config.toml
num_attention_heads = 3
num_key_value_heads = 3
hidden_act = "tanh_gelu"
rope_theta = 10000.0
tie_word_embeddings = true
parallel_block = true
init = "uniform"
init_std_down = 0.0
schedule = "wsd"
doc_mask = true
Each number is 128 + 24 x the weight over its row's rms, rounded and kept within 0 to 255. Layers, rows and columns count from 0. Numbers have three digits each. The size before them is the row's rms in percent of the matrix's.

# layer 8 attention output (transposed), 96x96, rms 0.0953, rows 68-95, columns 48-95
104:120118130134117112176138163179188118132107155118122093173153109139125130134090155120160163113148136112121146154162109094127115118082119107109133
096:109127103166140140108127166112148124124135140131097146122115139119112133093079097123136154126143100111123096119140124136146110133114150162180141
097:149094156119136117130134122145174145115124077098095136110149134134120126138158129143109146101117149114101118156141114104150105088101123107128141
100:106173148119125115164077157148164127150137103098142097116071108119129137154081111111134148124134143109180156143110147139114149162082118114084140
107:143118113146153124119115076131108111141078139152061128140124114137108092154132128132124129132121115132153153123132129121145141198113151090118133
120:143129112116117137089108097086121161112109120142111176122123161152108139115121129154113144144159084100117133152116168126178084133137102111157128
116:072172136128136122136125100123110124122094121123129142133098128127163111149168111160079151109164083119143113110147108108084171092154146136108144
092:113125106088109160137104061179103114125106113148130128164122156135158146144147090136105104107114075136089157121156160137142188125120116100145096
088:162134145112122126125186138150120152108110142185116118142124159137091143095133119115201116131097101085121151090108098137116110080105117138133083
091:092137127134144111141130098098123164107153163153102102082127115111109122137120165132137113152096129109155176134125096152119163148184175152113182
112:162094111109090112178138099119123137136116110127170126126150095125131124149125177106156077129134139110154113135148089109128107141127134148102085
105:132132179110163100084110092106129136144137111109139115096181112100143139138124144128078151138132148121181144126123093118119086157133172139165141
097:149139104113115133129159120112089181187133119148093152141146113150126130143095123167178107122124131122165164148101133122095118142132108103084130
102:168111100163112150177137103151111129140130107142104134119123148102147146141116077141107081116130156156105145128129087125112130139124166103117125
094:058123116125109173125163113145134098135162138116116131108139112139170103116097131131121111138129132152111151143130109135131186153109166137139160
086:109126152134167143133098054107121112091083161126145121149121140136125115094131136120133134108129109137150092147179125102143181155142142136157150
090:122092140127124105124090122115126104105096136104150109152100110097145103142134147158138102140112135106155169142099131131170060170068146094148156
111:117155105046115155107121140135124140115088125084164160128118108144123154159134160143088134113128121129099133107134167100150183131114103155134126
125:113138166112153094161150116136167077146111110130123115117140145146134126070171110077158124135186110132111121111142095145089165128110137122096113
093:160137118161139144117126127097131105108099151150098103168155132115122129123156123113148147137079135186112154107129138148139043120161152117151104
099:113162128158126114092121133109109159140089123150124145106105159096100133095139103164120152140169075112151093118156141148125128127173126165130145
104:156112136100095132149111122153182117124122108154134115160138130172128143129138094111126094128149139135088106154130111144062179153093133132105129
096:180088138100118156157134122185134144123139113144147118175107131113109142180100129096146115095092149111127110153094092124096146154117131091094082
113:137111043156117112137137131146078158154155152146109134148174139129132112151142093139135113153127106100118140106128127101129153112176094092147117
094:107134100163142113134152135101112120151117130124119134102188094107116103132151112149121095127096165137127097116175104123124124126123157148127171
101:155114146138128157136133087104143130093101090138092154122142105158110133100142126158154129122114137152109148152093142167144080139095111101148088
117:140160155173178089141155118153070101145157117115117160098114124116128089109164091147125121140089110121145111142108084116105127132129146132144140
102:138120144112138158096131061124117180100103160108102155137144131128108119127106167113126101151097103142172134143129070123126176159137128109156147
# layer 8 attention value, 96x96, rms 0.0992, rows 69-95, columns 48-95
099:150105114109114100159148100104088106156104107134111111134128090191109128132137130103112121120156126124115161109148148145134137160174156114116116
102:095129138126100121137136145116082121145139120148157126189161136113155114130106135148134130125170115146158128128084132117075131114112132133148113
097:141110132078147115174116082143109149141122159137080149195156142132121090082166121096126117122131114133130123142110101117111120069152160141108136
110:126135153114153154118130121127146121092132156085159105107119133163135129147153123151162126147120121100125126127110086161169153111163097114131142
122:136133140130121109149132144120118109136116111143154099115098138159069092161160151125144134122093132162137103138188125155158142137139122126139145
114:132107167135124126134135166129121130150131131127141101158136138154098116125079142142153102139114155132126120105104078181138131145123129097137105
096:098146168145167068132139133118143167133115175102127140115177126144139121105123158126128135156092156119128105129123090084133129107120109120097137
092:114148072164142148126062113115112117135123133101171168128125121143128106100100128110093158135163140117117144125166168120141113186079108147144146
092:168113107125148112115117120128136087121134146116145087188149119141128110106143100138173101132151090106080127155111152077115127143119125119162101
109:064119142142181118096130144137146125154150098142072174135112137142122164099106104136089170202096104159102117108114147130137122163166118125135137
110:119120153164126126161141154136107100131104122165123135188152137150131111131152100133147056134146109099116147144109152113134140110143114105096126
100:099094191150159128131097118165117118090169124082175132159156154119130137131144123066115131151126138125117100129142103116137112139101116139130166
105:108142154132148135111125167146160121081131147121119132147106123139177121124098183107127144127144116131151115118091113104080119064145117138144109
095:142101126151114149168137135123132152096106118123151108150132115134141188116118101122106122125108155128119149132117128140113125121152109099124103
087:142119114078134143144109174092146133141136138107137110087110126136118134153109083165141159161134153148100162127087139183155144083158096140135110
094:124128127134162146135150104146118153179121086111073170101156140165092124114184122109132148123155142154138119156119128096112156111161106127130095
112:147139134168115113117166083138126159115131143167137127079130157112140132137132115131131133152076154180137092117136138131104111124116124123116133
116:100131130173108133117088136127135148122149153086128134173113089118104138080083123156080134148103131089140156123107131150142116104173168131123145
094:140136112100127126134126154115116136125161133126190161085103134168102104148086112143116122138150112102121128124147086142119119169097114157108141
101:116118067093094109103152112106170083102150140115128077108126116140100085136135119101147132081102162102118125113159168137154112141107141153112125
105:118131149135148132161100152136111141131131118097143127127103144134129155102053185147117163132140114098153120097114089114157133068145129124127132
095:092156145115171096122101147143142127106118108108120175149125175140159091098143129157114141153172130145140107119135097132152126084112103142151123
116:127141150090177173088112109112132115096099134087129126119106108118169118152155154150141147137107115120129122120134146138145139142110113116132141
096:087115106139133144096146090139141145085147140090108104121138103146167148162106095121134118095166104099088156115093122143095130144101115105119124
100:093129116091136077118099134140109177143176119090169157085115157132109146154096125076133115136118101131176136148148135075119149131111129144107122
115:112121140127136166121079122106164137084100134085108052127142116149128070143143115154146094120152137117092155157145142143127121152130139097099123
100:130134102154165172144126160122109125114158114161168088130163124142141097160142107146146153133181122116112120101158172114125143096129102108108070
# layer 8 MLP up, 384x96, rms 0.154, rows 0-38, columns 48-95
104:103120140124173098134134111120109115137139153148175145107133136120108181142123124115131128099139114087167103123105121109128123134153099121110096
104:100133164117125116146109114110131090127127150136119130108157183082124131139101121123155170196106086129152147097181125125153108149155137156096148
113:154149136143141127139168122130136145076119168170089102166141127165087115123110127080134129156116069080127127135132138106144110092103112110132109
097:138119133161141097152122134139074087137117121131159107137098152095124134131097122131173118088118112142141130115118145137167141159135129068136108
094:140129099129164083127127140118126148111156146118178137113152132106141162165088110138097153148126141150148190119153111160099116141110084168088123
097:156159094116132136162120169141132095080138160149137084132117128111128133150117149078141143126125134157106118109108146145139095120145109067140109
101:114152093139087130151103145107152114134116161165155098131137109069117156137142140137156179163128121105146127143166130167136099123166118057115128
110:104133112094123106127132062126115120099112161164137149143107155115132161138135147103182120128100123139115112128122147150123116143146128144118113
112:143158095140134149136118107142095108136143122150160169123115077123116109166095175136160158106128141120150137110122148123136099203108163094130117
109:166153142141123121165134169077153133106087117120107100126103142098147121123116126090143135122126114104142155129138099141103133108142086103127157
106:130173173115122126127157076117116180136123119142107163092149136142099164159109139118165142142143147163129121135123067118101111153102109107145116
089:108165114171110170149144130139121157143123159125084159097105124092149145136142139137114148144136114156138152109124088146138118107162114118111148
109:127141125142139104158122130141101135135134118172111080151121087102150127117130163122121130156114133081120210130198134111114109095159155127148139
085:116120088098116097125134118159141092140113181108142128114149137122125114146169134133128108125150106129152162133141100118144123115109074142157128
104:142119137162113110129109162138100129065104137142153140124065156094110190143129131117119103158095135087111139153109128145148113084115075128094106
082:138117124118089129156123187136143176132146111146109126121115133100086130139124125094142147092141153111154166114107099124100155119200137130091115
091:178167121149133118124141121083121138144104113152134083132184106117129105134151103141165104097112142112131147100108103153086128109145101150115106
082:133122138124120102165108103164119120149144081133134125101099123147080142143119133134115112117140150132129155149168157119104091138159132127128133
106:146130091106133119114129141119103189077117107100120150144135124119098138148130128127172098097108115125163128130125134138127146133156105112080086
115:152112088110112076130126125101118143114124099162145110133139103131160126132117139057124139123108133114162154170164124096169110165163112104119144
113:117132108133172123163115098152141180105163094151113140100155119117124140117101101144141168175102119109152124133137107123127092163167153102114148
098:159173158132117092154100119137128115171061130123119121148149158115116168126117142149159133113087148150144129123137126158150100161171117095132134
101:135105095129117145159111150140143151060097143154150121119142138140126141119125112105153128196113065135160162135131108153126130095148134108084100
089:117116146150097112139136129099122142116073103116090097124117129124123186137108169104100134160072117090159161147136126124136104166134143145156129
084:132122150092118079117128135145117161107115157160104134127166126093141119148163118137096166139156096144134114152112101117066126144120111105146130
102:162119098104130151131127104095126145068112164106143160145156083117134162176123188114145147181086148117107125145159105087133123098167108089141145
103:152161142142093118120076112135111120126115117141154106139071097088130172139144111132123164100132105156166142115144143105110101158138124113156105
106:142144118108159148118122080098096140148106143158120101173108158090132152136123109120181121120120093143153123145172115174110129170145109127169135
099:125138142132114135152108127136124172149100155116147117062141186088088136108093152113131135111153159094144136160129154145116113157127106126107136
099:142147109133105117111112128148130100151128151105119080155171108122118109162111202149138138134116136110168160172170131119125114113123142126178120
088:093143159103112079143087106161145128127134158127112134130145143155142142112099124082133162134156133135136175141147108146151097128105129130145118
086:108145111160132163135161132126144119141126164099109123103133112146115171110150126105119161111135145112123128093111132139115125152124131115162118
088:147116138083109123121174128149076147115121087156168135092110152096142151136126145110128141133148096131161139149088124167111112160115138109102131
108:152113101089117122109124107136128108130096115106146093099093153161086174129107138150177153120057123109172123158151117146141105159108129124120124
088:135139093129103095146098147125132178150115129154154124078148118117159132115172146128121187111095127134182136122134117113126116168165131139103131
096:179157144084129115169129123152114090100108102153135112091138110099148138131117170132142136130134059087177162121155090136158127160121101142127127
098:141150138129135099125151129127111115139167099143166192127095108157127111160103131125093160112100071084121117141155105107064115149133139164156102
086:102122127106136067121179099141123106130107168107134119134143131129116114116099150108109115120090142142133135139129150140121129186119148098128143
102:139129115128159145170130109134093145134142113098128146141082162145115165136133095126147101145159138092151126138150137110066093101117088117086129
# layer 8 MLP down (transposed), 384x96, rms 0.127, rows 0-37, columns 48-95
102:054128142152130118141163138134152119118100135133110122130147121153107094135127117102111141123095135109193144135178095163115132135106142140136180
096:109104093145121105118115159157173085113107100111136150132098110161117146110131163098139104138118182115161114148114135103126117147142109138157118
106:118112148116140167117060123118109085091112162159158131141149159091121140098130084144138152152092115159144139148147126125155162150105134136124120
096:091119161103108136112101130113102152112137132103087152150164128122122133086120126092154164122089101142116089179124141094128109158161165163143160
091:106143136128134145081105121148154120114170121140128118146123116117124122075162190140152098127141142129113110130106149095125147140198170062158123
103:145115146149142138097112125151174148137095145106134140130166092125081120131156159134157140112099127127134134110166099149105098149139152114129132
098:123151174110145156103128129150126155140147163140126141103126135122089125132085139139116107119109110131174107110120163080151167116101101132122107
107:155118134086135095137096116134111141116121096105110149096148170125162123120165147121116138123125112124124182089165121130118139118154126134107140
113:111147122142109142146098091115101124097163130142093116096142102139150127106158161119153151072116150122133111127145132131119103162123141153135131
111:091120157119156130128137125115098109130101144083154113100158146169125123129133083110104122089115164136108133136167127145159119105164095144170128
102:106162153154105136136107116157134144121120088117155096117134126119124125108127157104174096129154134128173078123133148125118100132089140169083103
087:124136151131180087118161143163092123158113168156152094174156119144114102120134114110149109143188149129121087145154117139150120150107150144124134
108:166103110123144096117116166054129130172102093136103110160102124088101135151165124150136157120101165127068122176117156125105112152103161136139108
086:144126122172103157151126144163125145159151138116154146128156113116135118128129143125111143167096155148100052118135129104105174097153164149114160
097:125135081112130166154131121124094133094127095148149119173131093128157143166157135143163125121101157114132111100143129144129064142172109104114180
088:119173160130154102128142067127095111127148124118138124123149119160169127131132172151119103119168069154095115124132159137157103143084086122181141
089:137084125094095149139087106135091135109111180109118142142131157149127158098086119132139101140142110118088161105160125120161215153118160130158158
091:157111148156124098108125130133125100146120160129110099130176147151149114111106133121134155119082160122119127149174084162110143127084141170118141
096:156134120121148148127123113099164161141096133114131160096116115090137122146076156148123081142111117104096101132113171105189123159118162103150127
106:159103145148128170089147120154128143118124147133135108155121134124056140110122131105134104102097162150150122104108097150084172134157120132116141
120:080163133113120101124112117102148127126090113185133121102187112160163121146104088087137115153129150134085088113133128105153114116105086113117095
109:127132104173153138161134177123118111137082099131153124122108141109129084128109155111101074141152143125140121146158153162122087092144122163155108
098:152116086138102099137129160115109137152102147173104149150155155107135097141105129140123134158147147099116159141159149091147143145128113064170158
096:118093177140138146084129128136142159116142129099144136131134084111134094112122119160130120200139153133102091157112131125114185127143189099123171
080:149136110154128123098162167159147112149086121128138096105105120077115095102098092148127126141141153191150089130121119157164137115093140132097203
102:112121203088158128085111135087105096157131100147117164100103146163164128161119111116130126081134143158135123113106126130118101119139129127127120
097:155132114158111119144145178106117133119116130123092121178097104113127113120144127112156128126111141173097103096139104134102107158148135106150133
111:135155089093107100133136124129157141143104111133186101141130163147121103144160145128113130157168125111081116151125107102110119135104121080143141
092:131166154121117112109104147137121131161129136080126123177125057148171132162142133167137124119117128176091106093103142149102133128154138170080130
090:164139090155144150160129104136192155097154123121113136111101136132126134123153073137095124166121159136095117128169141144096107137109107174106179
089:139122123173151145121135128123116132099112105118158127137110141109108126123140109182140139116092136140096090107075101122125185145161135113117119
079:158150105133142125092126126135130138130122154141113127092123147126134103143100084123113105093078166117142142144122096162128196142157146121121133
093:147088145163116114134142120133121127129073143129128128163142083144118091115127125149146087169114172159145098119125128126113124132119167105128162
113:103120132146115114131095115124148090110138067145109108122121150093139169135112151131121126135156157121107176130098195149155145124136135156112077
093:161120129099138156118146098124108148134152141105120085112103156133112119115113140118131112123161142138172148154094154140126089104122101143110068
090:095127156173143142124135088170101137115146094126141190139069128112142117142150123116130078116118120128172127095109117083126201156138159154149156
089:095101124122125103100156169117096106134130149145081113127125122148141126068176130139141144119137105116122132165094152128164140133163135095141098
074:114127137141121146082110166155091098139153153128154122182139123097173136142150136165105156133192152122115133139103164117127074065099135140130122